config.toml
norm_eps = 1e-05
positions = "learned"
bias = "all"
init_std_o = 0.00677
optimizer = "ademamix"
learning_rate = 0.000335
lr_mult_qkv = 0.4
max_grad_norm = 1.0
schedule = "wsd"
decay_fraction = 0.67
final_lr_fraction = 0.0
doc_mask = true
train_tokens = 843300000
dataset = "wikipedia_en"
Each number is 128 + 32 x the weight over its row's rms, rounded and kept within 0 to 255. Layers, rows and columns count from 0. Numbers have three digits each. The size before them is the row's rms in percent of the matrix's.

# up: layer 10 MLP up, 1536x384, rms 0.0342, rows 1168-1267, columns 64-127
# down: layer 10 MLP down (transposed), 1536x384, rms 0.0334, rows 1168-1267, columns 64-127
up1168 097:044111136125163155094133094107158108144132135155105097152086121120186130129144128083129091156158118154125101169142113113108088138132101101151058159179129093135129058175101183114118117161158175
down1168 104:147180143172122097092137108119143127145160123124139167136114120050128209190105149118126101097102132122096101112135170127088081143057146141116171174127181147146095114134142172153085112173156121
up1169 093:147149122076138141073106209140098213118133072134155092138127128136112149139088095209104141074142192136108114165116055107132173119139154131138156114120096104166107163122100176134118095137137112
down1169 100:154145165130133138113129067107117116093120128146107152147160147116163158154113125041136122155198156092119132132108087100156146123089099065080153091104203066122131104099090116182069165119129087
up1170 105:123100178101182153086189128141131171086146204147198139141059069157162071119160114130159195069136170156125114168145152131116105068186116120179118180094188067082156107138113117098104100120111139
down1170 081:104086084096153152109178113121121080137137125142079060127126128151133136126077190145113124154054193146109083119055079038144119168077103111153098149130156086159108074129107096155144140177138136
up1171 104:136066123134102148151173120200124125111115123115162102128150046126116116121139109110139097139151055145148100097095126102160109137090100106104109174173154106149184133096098083118094113125132124
down1171 101:140065127115084159132152150162171121123132097077122146160156155106157130116148185095101130073090097133113115142133160106085090151135094094104126105087190101151137179097137144107149156153045197
up1172 101:126130120129095086070184113058107128088139173112152149117126132077133179127152123146120161114149156095132131085151127133108132090098149085098183170127164143110134123119154103001077161114131025
down1172 098:080093163141178090214123150143146120102153136136083081120145129097147173075173155102109091162124141126191141124136167168134092151097118168116127126160101113158166077123125178178174121151190159
up1173 097:172123157094138095102173104179100111139132149144099177079142108089093170093118124110100131119158179148120146122127132148138122134159092085130103143152123128095114080133154133101107105138145140
down1173 090:173200122084109162138147150096159130118139087107171133139141139112164143138152124116104114139158079084134150123138133133100115139109145067144130117123115078130160148123157124155158093137129129
up1174 102:161085147099132097193200124101137109092096146115113165123158149103085090069223154132067098156108115130114049124125113102116145153072034137092109154101124115116106093118094114076154099101139139
down1174 111:081168167135110129169135175122114093119134133087126116140105075102110086148098150133168118180203142091147149114110117182138207074103102117111103138170147071155158106120149128191158134164125112
up1175 093:120159173126145133168141109137090123101153199113118152139156153166143187111081139117104101145158055108103131119080151122123107144136142083091062136145128164089085144108101164110103097105100143
down1175 098:136117140074182120196158058082126063097135136133148115123115087117090095155110127100120096144198116142118164149115137136104110135118166154088152149141134135141102125115114124136121081135111094
up1176 100:159090193102082093097131092121112158144173088086142130127200114100154132044167104157174145095074130149115084162144086159164139105076167092147141156118132098155147109136141106149128182093132105
down1176 107:144095099123151147115181090142161177191047082139148111159172073103175177130165101184101126137162136188149179166064164175201091063179108068134138131140087123153152084147158133151112094093125155
up1177 097:159128144136088115115152121117088105061138157149161136116067136118163157092158091151079159156088080147058124122163086108173096124115132149129169162102143136189087076177113118129199123117128112
down1177 093:099124125184127163153066111138142106162130077148084093150137148150075138125103117149162133167189027130202103119131150183141142140196147135092109107134097106125041089135137089161114101173110114
up1178 097:057105135133128119150138117173133070156091142079157102132123101075154117090105128135117152125090107125139148136179172144155125140082145131128118124101085143070158095130119077066105105124101118
down1178 103:138134110132142120121114169176100153144052137110167132145109158119166091095142157112116102157114090139111074139070132131125169080135144100108084169125070199155131068122126155098142159097157148
up1179 097:135135186117105105108136078124136147127125116118129096143108062136151090117117159077124131093148151111160106164198131103160187134147124130152132076121160125098143195117111095153133112095148100
down1179 105:169166157114137146140187134119122121163087111078109145165101083139137081158073107074111105139176125097118106045089109170125144128119156163088195107132181098074126154105090116086130104145128108
up1180 100:155117141091118105122092134149131096085155095160126122133120151116119127122149125110110128142174092134016108128110096134140117147160120092056139102110109138112056091137133091154163165034142111
down1180 103:128129118138106161134178166179100099120106122132168124146138120167082126111088178176151143146140175141169122119129152114148142102116124165116131129153184115161147128118110119090129085139113135
up1181 098:064140168117147075131125031147125100115136096154185139115101097157131131076099120057100121164160185129073086139110161160148146167188195145101129108148175140058134147146151158146085095063081110
down1181 097:142127106173153131101117095109071114148123173192065151147112127176108182119076119097097191122172165050089148119132081106086171112097191104105133098164123167147115120110099088132140140177115129
up1182 095:124144138129134084204152139123092071114121142137142162153114130147119129128129110160090150123148111150119121082163126099125118069115108067065121115129125145180169148171141138070154097113124108
down1182 106:077121116086127175098109091089086180139119090098159116070065129122098150105137131054104157089150154087193126152103173161185153130176128128159084124130076172177106143084107088133148119159090128
up1183 091:078147131141104102122109150115166125122173133198144112142175166167137139135144126137086103154144086134140090050138115196073073115114143151162081073119183158134121177169090123098177087142141137
down1183 096:107126111114170102099115080125143132163127166110131125155112057156136144078089161141163120089072181132122128144099133123144092143130217135083172141099144109131132089076122106121086075113178110
up1184 101:113134127075102145130086073160126126141118157144115155135134119136239174136169080160206140051109111190072133086106120163165088149108123086126074163087131140101144114153129155117186112112125166
down1184 104:096137114100073122189161170144130140180126114142178096101120120161092106158149142081063123098104089100092150137111148065158153122090144068084120087110122138127121099136148145114087047082118183
up1185 102:095160141114105161096108106150140114163115110184199109113077114128151071144210077169134118106108138167110145136134160157153141128147137176109149171090144091126159119130145128118132106162140132
down1185 101:177128136099122120114099163102136133110158077136142109132100124129193137147125132161121192145152099133182095225117068162100148174107129110146050155041163114117164108128111144137131113081177148
up1186 100:077157181092134137128096196153080135082152132130128204163133102140164132124114129091163131131126182120143098111139169160136081126136140091104099168131110171085117117108177142142122144125092100
down1186 101:147138115129101103155038114072119109108088098094128118122178169158125118128102104138149141130119114104100121171064122096110075108104082060116176132128120114145089179162120106147089088117180172
up1187 104:145100157068091118087131108121095046078099118096137150144112133092108182136126142037118190143082133124183126114167120129141140113184058115104107129112152180142147101102182160150085098110156121
down1187 099:139140145111146123135143178132137138134126168135136096136147147132103087098117135162113112081115151089153156123173141138126094106170152162082097149072116101153150197137148095115057161188094106
up1188 092:126100186119140112176153145169070127149108088140165183124075159138147125152205097109074163107176128118048129100081144125176106109208122158074101107187167114131105110134154163145193091076106090
down1188 101:124194109196113150138100128152138134178133143120132098093085148038105130108122105091125127111107124150169167160205170129156114145095125130112077093127166089149148124162137061133181144120097099
up1189 101:172147105126173122084124102123111071155087149113151135089134112107213100124129139127105175106133192138145139082203102144172139104141089073164121111182092067113117081202193154112148128088115146
down1189 108:085185097186136147137145124103134136127114106098131133145142116147107106082152151157171139118133180150140089096094115099134133133078149091146064154168181181173143186125125132104122106154121087
up1190 097:054123140117148106111131103099130142116153080177119168128172124098142143138102146124111105125157133078181163136120069153180167125210165148156143181108172119131147104109097164119146108130085163
down1190 090:163120099143066132107055086120101107137111137102099149107129156110134098131185105160078102105080110133134091126166153124100098130126180097048072143105079135152158126075140131146079072138173110
up1191 100:211118106137047147098075032147168135146216144138180138104153157177073168088188144136116103122140126078111138089106116115132115156107113088101146105129121152123134137128161183200140093099138131
down1191 104:114048121154089131124046159164058099129111106112144098109125123133135102127157125099123152097110076069124052127163136062126138091127137125186102153135067127172109113204103148100127126143165093
up1192 105:081130166138218092166103133117155136128128072122114105114162115108061073156139167120120114110148083131170162074156209095133180145165062105136202138140167191075141054149107152099106161187135118
down1192 095:183047123050102102069112151124076062147123095188091084106161175137184132078116114136146146042076131065130095185103095102129147113152193140096079117101114112113079181136133158091113178159129069
up1193 110:131127161130158138108153151205159068113105149137110077121131120111126106101154134174136100133149125106112096128146147106142067167119127082142123134137162095110133103214116126143146104088142086
down1193 103:102170171130112122084122115112112072098141098123128134120158170118142122138168048107160041111132081130104072077120142114127156154125088127129122080069137089115158135156203092188175149118166161
up1194 098:096085140090119170132163187135144118123116169053137135148147112118113144076142175122090155092128125115064129113141100119190121053189126148091120158125075074101111096152082128076186153173123052
down1194 106:049140119107067144133123076051112154121160124177119134155102133145134096151116138109119115153095128077151165164135139092129138154106109093137194119068187103104101178149148086094144081080152104
up1195 087:096157115117115088157117176105094143086106123112139097105116116150160148120167104120133149135083084141121116099082229126152167097142132180153161130128096101197165101113104085144172123144118135
down1195 098:102124186111076168228137087122114145101073122161137185153083091175110152152127075177137117117126119094139101170101148130145133146126087090082172138107147109055123121137139133094111127127150152
up1196 103:134087140109107064134156135154049106120050133108152184076155113167174189143158122149060150054081103128093112149109117125110121155116073088106171133141184105156079135141175127121125134146170122
down1196 100:210195132120122051105108107115171107120139130135015114131140134072099134143068134136112063162131128137112156084156123139087123152177150134112117151169120196178104109129085117092135128098144172
up1197 093:107127161132142115147146137157137105063135089110104127115113091114152155128186128154120128149071116147128093127056157105172138125133127166130142124147135065129082102122084170115115133145084120
down1197 104:148120131149123162132083085137123168146110105169154170135085131160133110132092105160102132100133110119061175149084164085085175085115103105181114073123082139150147126131177157125063094150117084
up1198 101:157111119117132108134163107171036133085136136148214104156079045133103128176109109149046141086117109138099119072069108145139139139207141093131068103140140129161090129153098162067156110108177135
down1198 095:099140159179146156140167126090145080121125126182111111117159120127186086131144137093147150138111085144119116145094105116140122107124108185084151103103131093074145134129169112114145157152124141
up1199 105:133168130152117110112191139119154126120130161152141144091155102109211190086129121128090162092103100209061105065142164116108107095077070146055139086155072109093138102120152138107179128140120149
down1199 102:073149149137168153132122152104163129164080076086100138051152165136103161144150150145103119176127093147155109154098151122120179107123092128155071111150131132124105110105130109092195069117113152
up1200 098:121171129094149065085094070091084157126127117150135123101105159108157086113122165102175154078135141166179151098139186110144122089128085108120135168167138084085105133132094170085175143094144134
down1200 097:134104102150115139109101164137105113163140139101137106130120108153120176164093142076078123155132125124135112195127116124161195155089089125160145186154132135210179158129092084101121156121081107
up1201 096:115124109106111080173097079175115081102114083198116159109121165044113118090154113181136162088128112106129136107148143174153125148089127123141078166114110124177116126123103104155176125094079194
down1201 109:101101144149089119165161110119099125115164176055166166160170150083178180136120099138151108138109127122131127140175105134124122122133102137118140141107182153111129088134093123107102067120147165
up1202 102:112094117079092107144144146159121078027102126127156152156121133147249108128121133165138117112181187137120106132183078098086123109194146141184153153100149136174097084168115177131136138145106065
down1202 092:091113085087150185134141110098110121145127087158073124103117099080086091151151133171164097133084131128138107157078139169139120135124139154157124158143111142112150150158134156124106143105092173
up1203 111:149081157121110110143111117142127142073157092150138165149120072089141151100158156107181141060127149199116081112150151107105139118113146125111084154080120087122113089091091163121093105076158136
down1203 096:095151174087134092104118154128115173052066101132117098099114140153078092098116165113132166112085141172092116134116161106080153158122183119181102084151147123116135114072082147170127162174101141
up1204 103:134119140094145111102169120186137099148118176098175104111110092155181124089137150141156109157135151120091049121183085131134075135134093113084145148185140110171132149163080097126117153080128110
down1204 100:155147110167111110114115151106165098161198136113099133155095220120087122144105089134122120121109190181087163146213148142131165134141122178104142163133115189135143091136151148128128121104106121
up1205 097:146147178123168178112136095126106106127075153145155176096130075158185119121164064107115157143117111130125149159160110217100062116176102095136119127125107145118150145145110071102111069160140132
down1205 095:153125120107085167127107126080085113086159126103155112129145183107114151126118122135152103092102106107097119056099149101139053180152168127144131189166127165159072125160157131104110139097113128
up1206 094:169170145077136099114142126204121081089114089145167122088147133124165163099145062108118158101120142153153155127040102141140110162125070141133135119198100164100128125169153104139206154114167141
down1206 092:098182097100094207162077132154160155148094132117111095183082137122143122135069125131149209132140178133103128128156145125134108110085173061141130187136178134166156154122095122116162090133113078
up1207 093:155087153117175130168078104169084090137193136210136101140164119098130100104099089134146165142136117080097120133178107162128147114150096084094081069172082111199116114140134137096145135157103090
down1207 094:090113112155089084091049130129148102182141177142126105192189082091124142117101093131108200137184088105082088073148133132116148083159153058045082148153087154159115110120108133166123105154107150
up1208 111:160131100121180117139123073176137167148095048113123105169162122112113184148127149129105129127149155111074173060121128133124154150108105120103129122087151152152092116130095209091114064086077122
down1208 096:086128114100118177161132061146128175171121141109135151103115108177121190120095138088091116137075183123104249095177150142060098191137132161096105149106147115117121080069120166208140069114125135
up1209 097:150159107106181104130147164183087145102163070093149104178132096155113132134120107183170124044095137117043120115097118132129141127147123113129121078071149129132100146190112123134148116129118098
down1209 086:128168169119116131155099146157125191093107137130148172127146145153136173133136143090120075119157077141133102167111152117153092166151182065139101101101130068065164144124141122149146136148118177
up1210 105:108084112126113124100126085149095104087225159133086106072154173129115120076120137128121159097163162138133125135099137118160119127119107019115090083089106106105157155144143166117137141133126122
down1210 104:176110164125139145154167156128134111205119146133103118175158109109125134112079135144131103148137127130176117160178096120081152154136081185083154100157101190120104124162128124149147143153100149
up1211 096:120099176163093108132163104108188154143055141091154158165160184087122119136151119092086098143173095186107144074166164161146140082220133137100121086127130080128097072140151150116130065115123151
down1211 100:200152131092108116096091101180078123146190092156099132132142132132158149128044149139167084129143152109134102085156108099152177131102102105123156110097141159083142130213168114074097123130061119
up1212 099:112101142153096127170192119112094098102150140087129172086111094151129103071160169105111114077107169106109078084144147109216097122118153075148130090112160080120137128131120148111066079121142093
down1212 099:120161141163134108065139119108119086125117167160081112086178103162166139148101117038179101135158098148130124160121125092113162126123152117112106166163121141145079118138133185119143126151151133
up1213 094:086154126076119111128085194128110100127097132082171071154156132125141091120117091086087185087182155138107182118123093145144106068172117104144112108158154098079138137149124167196189159123092128
down1213 094:129107183079130146145135108145125132149108158175183092090128162171069103151159126137151100142093151085194103108136121164129115178077084115129098144141123164073130075093117145128135156192144082
up1214 100:117119155143174099137179130191137120137124099126137146165176171116169131093133124159167157148112104113077097104129153123140124109041162088124071131097117149112067087131168133094142117092107097
down1214 116:144158104133141092141130162116096136143142139152144197140116090094127151149150127063152145155126096128105146099140132141160091143126100110129132087112166136125167081140110113186162076072139119
up1215 097:139124177086087127166171114202132140201185161133163104071099129150130087154158116112108119117150107140137087121176127087105152082098117161094130168133079073151116127237177083129140145071095143
down1215 108:109122116119202149138103142131163128101105145128146133067142175121167126131153162096113102106096160146095149187094148125156100132136131101074139141086074138069151122119134128148136159117119063
up1216 103:146098135169147141163135171099119095124144164156092110176098138118186083071154111169107131096186147094137094144065140073165176113140109114088150147109063060105112113142126137152138094116116122
down1216 107:135097121086130119095166132080109115123141108092109180100074124136099100038092122122074121160159136146155117106183163113153186168110074117140130138139119154165152150150169096127115096137178144
up1217 106:090174198147088092173176168145157151088123101110109198160113125229168130099152126102125128146169178119096082087178167190151128111151110104162113080111083089134113132084081134170176093108145113
down1217 099:107130114167118142076188113156131135159086146139136060156112139151130122136096148096090103076092093169107130140139110135155152129157167087055131132114136196095139137113109092103107178143121133
up1218 091:138130179121116195122124126119072112060092084117143129115115101182166151116128062146126143137115134101099147102129132131178144116149167119106085107102088128078072179217131116054123153141140134
down1218 088:063198136148140092104096152053138120160127119110195102130139134115146134132148155121098151102092169142127129152114201135106091121108168119109078117101147149193202130130107135097140108065104090
up1219 094:137084070128153073140136144139097067162067121146095084119111106089127148113084098092113141108099088115120070105133108082147169094128135139047181117050097068156123104129119119142189079129128111
down1219 105:121097142133141127156175212063157174136090104146162111168103111147164093093125081105130085127141158123085126112083141108102086115110106141220115119080135151103141081207150163139124157103142070
up1220 102:088128105132131083108136136139099144118133153166134117112103116144161098114140102122064102100202103180140109135151113079159138125120124091180108173160121146141120113123139113131207077102137083
down1220 102:101088140159095114069152070089145119140128145148154125163119127125154159118131057160132130109123140185120125137142163173130151099118136087106116191128132186168203096119168128079142145137133179
up1221 104:172186143169102145161129093177116100162164155150106163117115115044109120132118167123044134142141121158117109094132130133107121134141110114085145158142097074147144071120111135135131049039155152
down1221 093:129157116184095139109145179114122138191095113129095150162155083144164106083136090095143150132159120121123070135115160109088075143190114155080155145154115148122142135100116195115047114150092108
up1222 100:148130131144139136151156151183164097159163114140130079131124075122094135087124072151067138142211114135159154109152153110182082086144104129081096080110065111105063118108101182105115139142121053
down1222 099:059125133110132088160095148154104116080176087180124186160150139150152128136107160138153123155090140099149086142092102091060056146068165123099103156183123138158080102145081182174175185147090145
up1223 105:174102141119091090106106143104146108116114150161156133085099163113169109126104112201070150119143148117143121123170120124143154124147127105157159148119139205102086182186163112141126105093071112
down1223 104:138169121139122181138144124130080132115092087136114161166118161062142122128074167127131087079181121144147110120072162162057083093125126104149089131107129052129158165185103155097100117133146116
up1224 094:160076153156152168091122109103077103119115177113115133087172085098140112144126127084089113116116155149134184123091062078162148129152156168124153167123106086167071117202139134097174113143118097
down1224 101:121097124142182108099035110187187076175145092182145123150167107117110128082126088140115127131093136123139066103145070170157133133166141137082103103099063144114129128159138162132093167089150159
up1225 102:105173130093084093146155105182126123135180157166150123122159102116096172090093109146098134090128115088135076140178187070111128134132119139052111138141156122119103106162124136108098181114126069
down1225 105:103148175174155138132162083108090127102143092139152120173163113155113113085108126093129118093086137131117138121186118145173147120129150125147148141165135137168083146053100080134118097149166109
up1226 099:130077094125161156100141134122122061162150087101120145108075071163147083058105096120126107134092149175172156143171178181180157178133121086070103208127122102163111131145111111114163158094152112
down1226 105:107146154061161124115128118136138177126196151118149135169104141142116126162130095043140101120115161116144048074156155133155076129079142130090123112170132139109129076119124108093090211141097142
up1227 104:121132134126137107162161092146114112133160156108154083123078116152129138116119156179061125122165087120074099103172128105130091160186173140123144115109163133106084147128123138093113107076113118
down1227 094:135144120137190126191110178083102172054145081124169184137115111132123105186159135167112075157085082129131112176187127226094163180105140097140099129143048100108203137128085125124111136161147134
up1228 107:086066142158111144158138093143101147131164173108131087146122095104155157136102152097099142079107119150150117100153180130107061134103139027103147116174159090123129135135108125210162142121071101
down1228 109:107149125089151107083138169153105137137081119144089131144137125155143151096150081117131149196169108105129098126153093120134138090155119164117104156111152087116130166076156083098118157127161167
up1229 097:127088137107087151078120115102179133112115123165127115069078144083161152111149095141125128097137143198113125143130148148137145107083174128102176151107091159192135082126132141105200151123096097
down1229 108:187152133102134099153142131145141134106175139167141123114058093127131115128099138143124104151090112170184099144116073137143178068095146139079180134159087092084099146130088138180117083088121063
up1230 098:130104150140093147176178087161124153133128125092144145119113128144163156126116153096099075135081127156145119129147123168187113112166078142084103110127127119126082103105121098111074120123101101
down1230 105:104154118061117144187117132114141176148132151145114084130075105122154170162087115152150131120160119155161129098130171102079113156110128087122103150129127112094133170134131113145113135159134138
up1231 097:135119102098185064170128130174094142058112106118123108080140086150123116171130108140138151104129091112113103096117100142082119069112115107127148089160177209139157121134132118148179120169144090
down1231 102:139082162130141176131118044084050085079127105120123103095142160134082079123124182155095122110191100126060157140128175114168055150093102145126166129187102111150126092091084105151119180078134107
up1232 093:123120155115156097116116138146169107135155141092140086092159101157150100131105160172160173146111111139113061089120136099081073130119110121093154125094114093132066121171152093078196110150083131
down1232 093:103081133130138140182092102105101125159139112094152157133133144092113124123164151071099124163162096134134104199085165171142093104170201121119065135144171135145132084117128132145113153146151140
up1233 101:136110139112131176112107064169087098122128156132108127128129110148181116157134141088084150074134127124107152156124142115112141164117091092165115157087172087137069171151089102126144095038125116
down1233 099:067099119136074134140120126155130123133121116151150090085054155160114116159056140160143073164155122117130160060187103137151169117145151176075145117128185130080159142137117139156137115094119106
up1234 101:081097142129093118126119139150145122112112092139096069120128147149116144063167144170143179071139146163096136101147131174150123096100148164093141083127109195142093106172101119138108053092127119
down1234 107:136088092155107157112078118113148099176065118082174130180173159179143158173178159132113144097083077096065164119104160112071131111145150147108184158100164122106096066170174170117167150157150125
up1235 102:085122115078138161130110141127138147059147111143133106118139160156149048138094168153163103069086098109149127112088141165178184161054147044137130152119072085105088115143120150150090074174079061
down1235 106:077122085113130136095140148145079116181116126105104153139144202131143066142150145080180124084107162124087105151119167134125120156138169115109143166133126126099107098125131111128167087101174190
up1236 106:094158099093132095118104111119191116133079125063091079098122074103157099123140094116088122161141187156124084095117161104127118079134138098167133163137169162133130116125062113152167144149123111
down1236 105:166104109184145153132150129114146136167073131151117164098161108149126180132144159120074133128124085106082148092100137141083113090153113129146094112071128085108189161168130117087117143087161179
up1237 097:179142130116164146095145148177091152189157136192146101090148105084111115160130141096141118078205131088094137143099138113143161054118149109103146167074142137127130054144169136078142059144106126
down1237 103:075131168183082146110077108118109133149135174105115155132104170163148073180129148142104097155213187102105166139106160133121195118086114151124134089143132100115147059145156085139125098111111132
up1238 102:178150140138149097103114163161137146117139146165122126110082082154127107148166095068099144114159158132138118143191151149143094106131080146131170172130106117130155151186173074122123137067102146
down1238 096:138103128055130093156117151118133100156075096111148130155197062096153133146160167132132093144135119106178125154158110077058176161132134075129149108101150133101157138174087178124117116142161082
up1239 102:157089136188098080174148130178098059081085139113098103122047118089150106076187171113189121138108102147111123115154184125121126155123138160179091171149164155184137100140146135100140132137139122
down1239 098:080141097113145127129129137092111142128119118151127119185211122180156115110077110153133121144159090138134173142090104178113149142081143091111113132093128128143124163137129066118141150145164060
up1240 090:072122166057129126129093201106124153098145148114146080127120090160136088130129136130178139142162094101093147075160126173155151156075109165192149163110114085136154117175182133146153121125128146
down1240 096:139121087126111172051107070123094161109179097105096141131099167100098122160150092057091148121157115120162114116165126145123101106115125131069123131119149139123122137101132116148122148161065122
up1241 109:175161133119174088155100141171097114163140143108130140117153109134085078120183159160100094125086140125058153082093173178159160093090116156142148119143174153157149113118106094109167149093143136
down1241 103:102129144137159149083148139106153174149102168164137107141120090163155115121099153159147140143093218115155207121142089127128062126133137180096101111062096100120101072148130079126150105090107191
up1242 094:082114121139134131133149104151095094108152179178128142117146130153112110138145127172146176063139161142120148124207065117156143095174084149160107164108085102090083115116101128110156133135095121
down1242 102:169126085144117113132064083138134114159107094091148106135153185110083091039108157084085105152096151139109127129068120149115122171147155189107156120136188114168144124082141140135112050095113157
up1243 100:111114116132125077139177080133150125137111104130097099054108147160123110134112124134127134076161127150129115157147103137147142112175132125045192140109168117074110107129141118179163163153154179
down1243 103:126084078107125102184061157131117149181122187129133155169090051105122100187118167119198140097156152132072177152192171166125149165117173172136053134097099143166122098131167124123079118103082116
up1244 100:136104151178137122183129104158128111175152155181159169099107109050189116157140126152140201083128164155132117163110152173168179064127139127144127109153101089132153151103120148146142064104146092
down1244 094:118157151192126105087116133165212195165082159079120150139107117125075183133172156137139143146103117120112099067080091101146155106098119099139087111095143104062108159144144108118106185087105094
up1245 097:105123152131122125122162118113106086132093157084079098143098117118134124091123111121096155064146146104071141136167152132146165131164064120115105161138137107159145157094067097118162091078120101
down1245 109:166132112079074127093122075138093156165122123136139103133072072205129178120147157084118183149077138083127142128136125143122090125143152149117106149135156136135135071183111151055084117077152142
up1246 102:143101120097142066129160097084138127146135085110080154120155093159086092096112142183145157100124104102118138169176121114199161104140067110107173115147129173179069166078126096136134118135149151
down1246 110:163120104079114179120121091111157139157166125112126175114098152117146079090073144169164138150164140118103149123081143155200109115083104097195151141119137110159050161152133141063153119115093114
up1247 100:146147160146095162111116141121158078132172089136078135130195077150136119121114146122094167127106128059130140127141126189156101099120072112105135180147116111164079160138122177101139055158142116
down1247 102:082084181097180124129121121184086138162090128068154156123086114149197079096177170107132140050167153084095136131160067092097145121130092127107140121117116134143126146160129110111073138136153174
up1248 095:176141136114137116172153125149150093082157124084116150092112146106142076078122120121178173071124181118098128086068134122113086099187145121145145150100125107103161099138102098157180125148125099
down1248 098:130148101125130131129114119204121093143107178176165162118142162213126128135135100077092123107109102160057099107184116077115123167140134131089188127047148164058142081152118075089128135171129173
up1249 095:110162113121176128080170084092149129143174137099184185112129121092185159139193121195112114173081101132133165095163174153147068142078119142150151207152128151158182163121133142184149154066153144
down1249 102:142117169174126173129127128163130127142154099134198111137102102094122099115123147071102159149119133116132105216146105042155188147137133146147087096157113137119102099158112057094078114130083099
up1250 103:125128148135124097160089090167138117136183197182126197167158182104103140131176128129114132130166154135131119084149109163122112119160141032093134110101072038101121084169150177123148147088134100
down1250 101:078137161092070141099156135154118121093177155088110127129159103088145077136158144127094123096081150103115139184070116118154147135115106121132095080152113122087150100083193083117184147169170154
up1251 106:132133134134113071156149086117151110161151114174092133077105032149129141056121130200133162083095159180104135077136187092120109113143110154141158071186105089185142103157108131129089126126129129
down1251 097:097127137168104150115177146208158106120153118079147144127128125120138160183134161068134156130135123101182118147142158129078047113140150114143095101128125101092105122066132104147153131130133112
up1252 097:111151139136149106167110169121144123110161136184145174165093105112123145117133145124109151097167117218148105111211091122100084123093141142107089080100083099098143125148049160145129123062127113
down1252 105:192143208124124081063149160117137167097128112052133126121165121132102106137164125141144165154163132109102143102100126119112138122122122172137149209159159146148106114139092115082112138100163101
up1253 089:167093117166148137152092107117112116179084090168167177122114096146085144120127118137069161081128143138131096138119161156149098108144164067133136143158115154141169198138134144137211085091120099
down1253 092:120127110205171093096121142132145105171170072105155139150161151123159110181146130105144106167115138138122173115097122088190169109123105125163159143142175144144134070147130134077145163143113143
up1254 098:112130173159120118107111113134098129051065131137178134143122086121109100134077102078150117144106160166130138103166085177133162150203121100142094118093145104161174111177136139117117128083118104
down1254 098:116209135149161133088142157128077157153105144084100105096111128111077103076158191104071079117163172088094075124130086091104158162051118155081107117128071106142089077192128150158150178143119111
up1255 104:133093162136135135087170168154119090102164119125102106137148102124160098148170146103160126132112121139144082157092123166149078190129117082106154164121135142129123107112131069088142110143154081
down1255 101:110139117140115172136157094088109178159161103135107160129153160169054052105149111120120108130126155136187111113157132086118133155138149101119144117082115117141086177122179122166153115147070140
up1256 088:134186120179119122105149145128080174143131085153128096127089128108038101117150148127122149078120110093079126121090133137165123128082120115094141073157139164138107093129134125197103100124025101
down1256 095:057082139138169056182181180173082134041135147142152097116088131139152159168128176096117095135130109147163077128128146104135139107089120149092151149086149147125175116147077126144142150081187167
up1257 094:125138164072109162106139061146092112103137155138148137139129142093105182115138157097099143121169164182130089095133103157123107105162159128135141168150131147084071095130116128097148085096111144
down1257 091:177051173106106126156113096174128164137116156129142060185176120160086144090135180116130131119119176113105147142155125127086128127123133111149127135118136103152123156145076149127091049097135084
up1258 113:175074129118134121097089123102135177102105109185094119056175152159111081121172142135099159111099151108102095078100097102129117115137095090096142114137145112188115172139165127064140122069132123
down1258 094:147123115055131114163036125143136161078112110086104067077164096103121131117136144130106113131101129128084138158167160137133079132065129072145168085114131111166093122140151110136127146140167154
up1259 108:084089154114168088153133128149142149118107128088111123141137074122117104066161150136145169129113167173177115180140211132128181095079097154071160138116112125103118141099154107017117169159124113
down1259 110:141140114169121095132160100055164157076079111108147160076126105119107229166121069091159161190116078135077131085121121132137115103105097191169151135108140113164116103088153127142159081064152098
up1260 090:052121087127125122191147094138114088095139180187137202052111158150094102154181128135070185140142122082093188117180105180167162134173107141127115164082092107139113045158125102166158129114140058
down1260 099:102065158118104128043118130111172191146117113109147135096133056109111079128100157105127156123157090165155083137186120076131163134144157082131100139081107076083161138129153153110101066198102083
up1261 108:097122174159186094139104109181104140139141146105118184123085149124107110074082101093136141115087129159119128187094130094134103062053153139163056148139115152135140136153147115103122126110122163
down1261 103:132117071082110144146092061077130105143125147172141117124146141068175113164108128184192131140148111114105159146179137199040108114095145124069130102097134106137133100112083178164108107141160184
up1262 102:122105163089129140171182110154121095117169153123132138075166126192162137125133105127107174153160131144154177119144134161149173118177087123106168083077122065160095150141091112115136160129077141
down1262 102:082126143128171119213111115141154152187120141070166091133150100087135186109105173133109125045041155108102149162176172106114148130177161072111128112095187096089074077153104145136124120125105077
up1263 101:103158115097164161115140141174110158175115104104134119167129149117125125142159120157165138110151102179103129117110089117136179102118167121129066161058107165105152125160120100166146101120086118
down1263 101:133131140152113117151142136136135176154131083076102081097160125116127139131145159104055133088123157070128172104080200118118200157199156134106142104111105186180133058061169143097141149096123162
up1264 097:144098162155115116089113057115094128120131144111128087115133175090168159115152082145104173102135098161062119128134156086091134115147147086136154117126170109181182099148134128119145143016129099
down1264 094:125159142179142157127104082072116114125156121149134153073112129162138137091145123103119086093106099138144138129139167106137068139134159107121098139126125125157107163151169147158064059160112091
up1265 099:101131168134164080200140095210091114101202109146146144122099152184143137149107096078130202111116061159125119087101117151143102071194143129128134128161152109152141102159046098139172111148128139
down1265 089:106214107146130139114097127139159154176144096082103091057142097127128149125129061163169135179150172107132098118165154074164092150082142124174145170097102085164111176130157091118178105135065111
up1266 094:130119120136077098131120068131130036083196106119132205126089152145180173158117057084105187108148111116091174056111101142114154098144158119160150159140112134134107148146210132125191141123177111
down1266 087:099141101101130134109181120130118180186167147134118125126142154162166139135138115219119126199122121158109117153161137117121119168079126108082160110098140132128160139078103107159151083039069180
up1267 101:092112172153155143170103101070140112061144122142120100137091109126157136125116175123121166120102100183075131176082102113132132156155133117171080142040082106183098143109116153108094092124043138
down1267 095:112128143174121125094117123145139158151121207105192193139169110129085110104092133105093194133080132164142089093106067171171129203170132183107129128147135109084059175190115121142137118108111141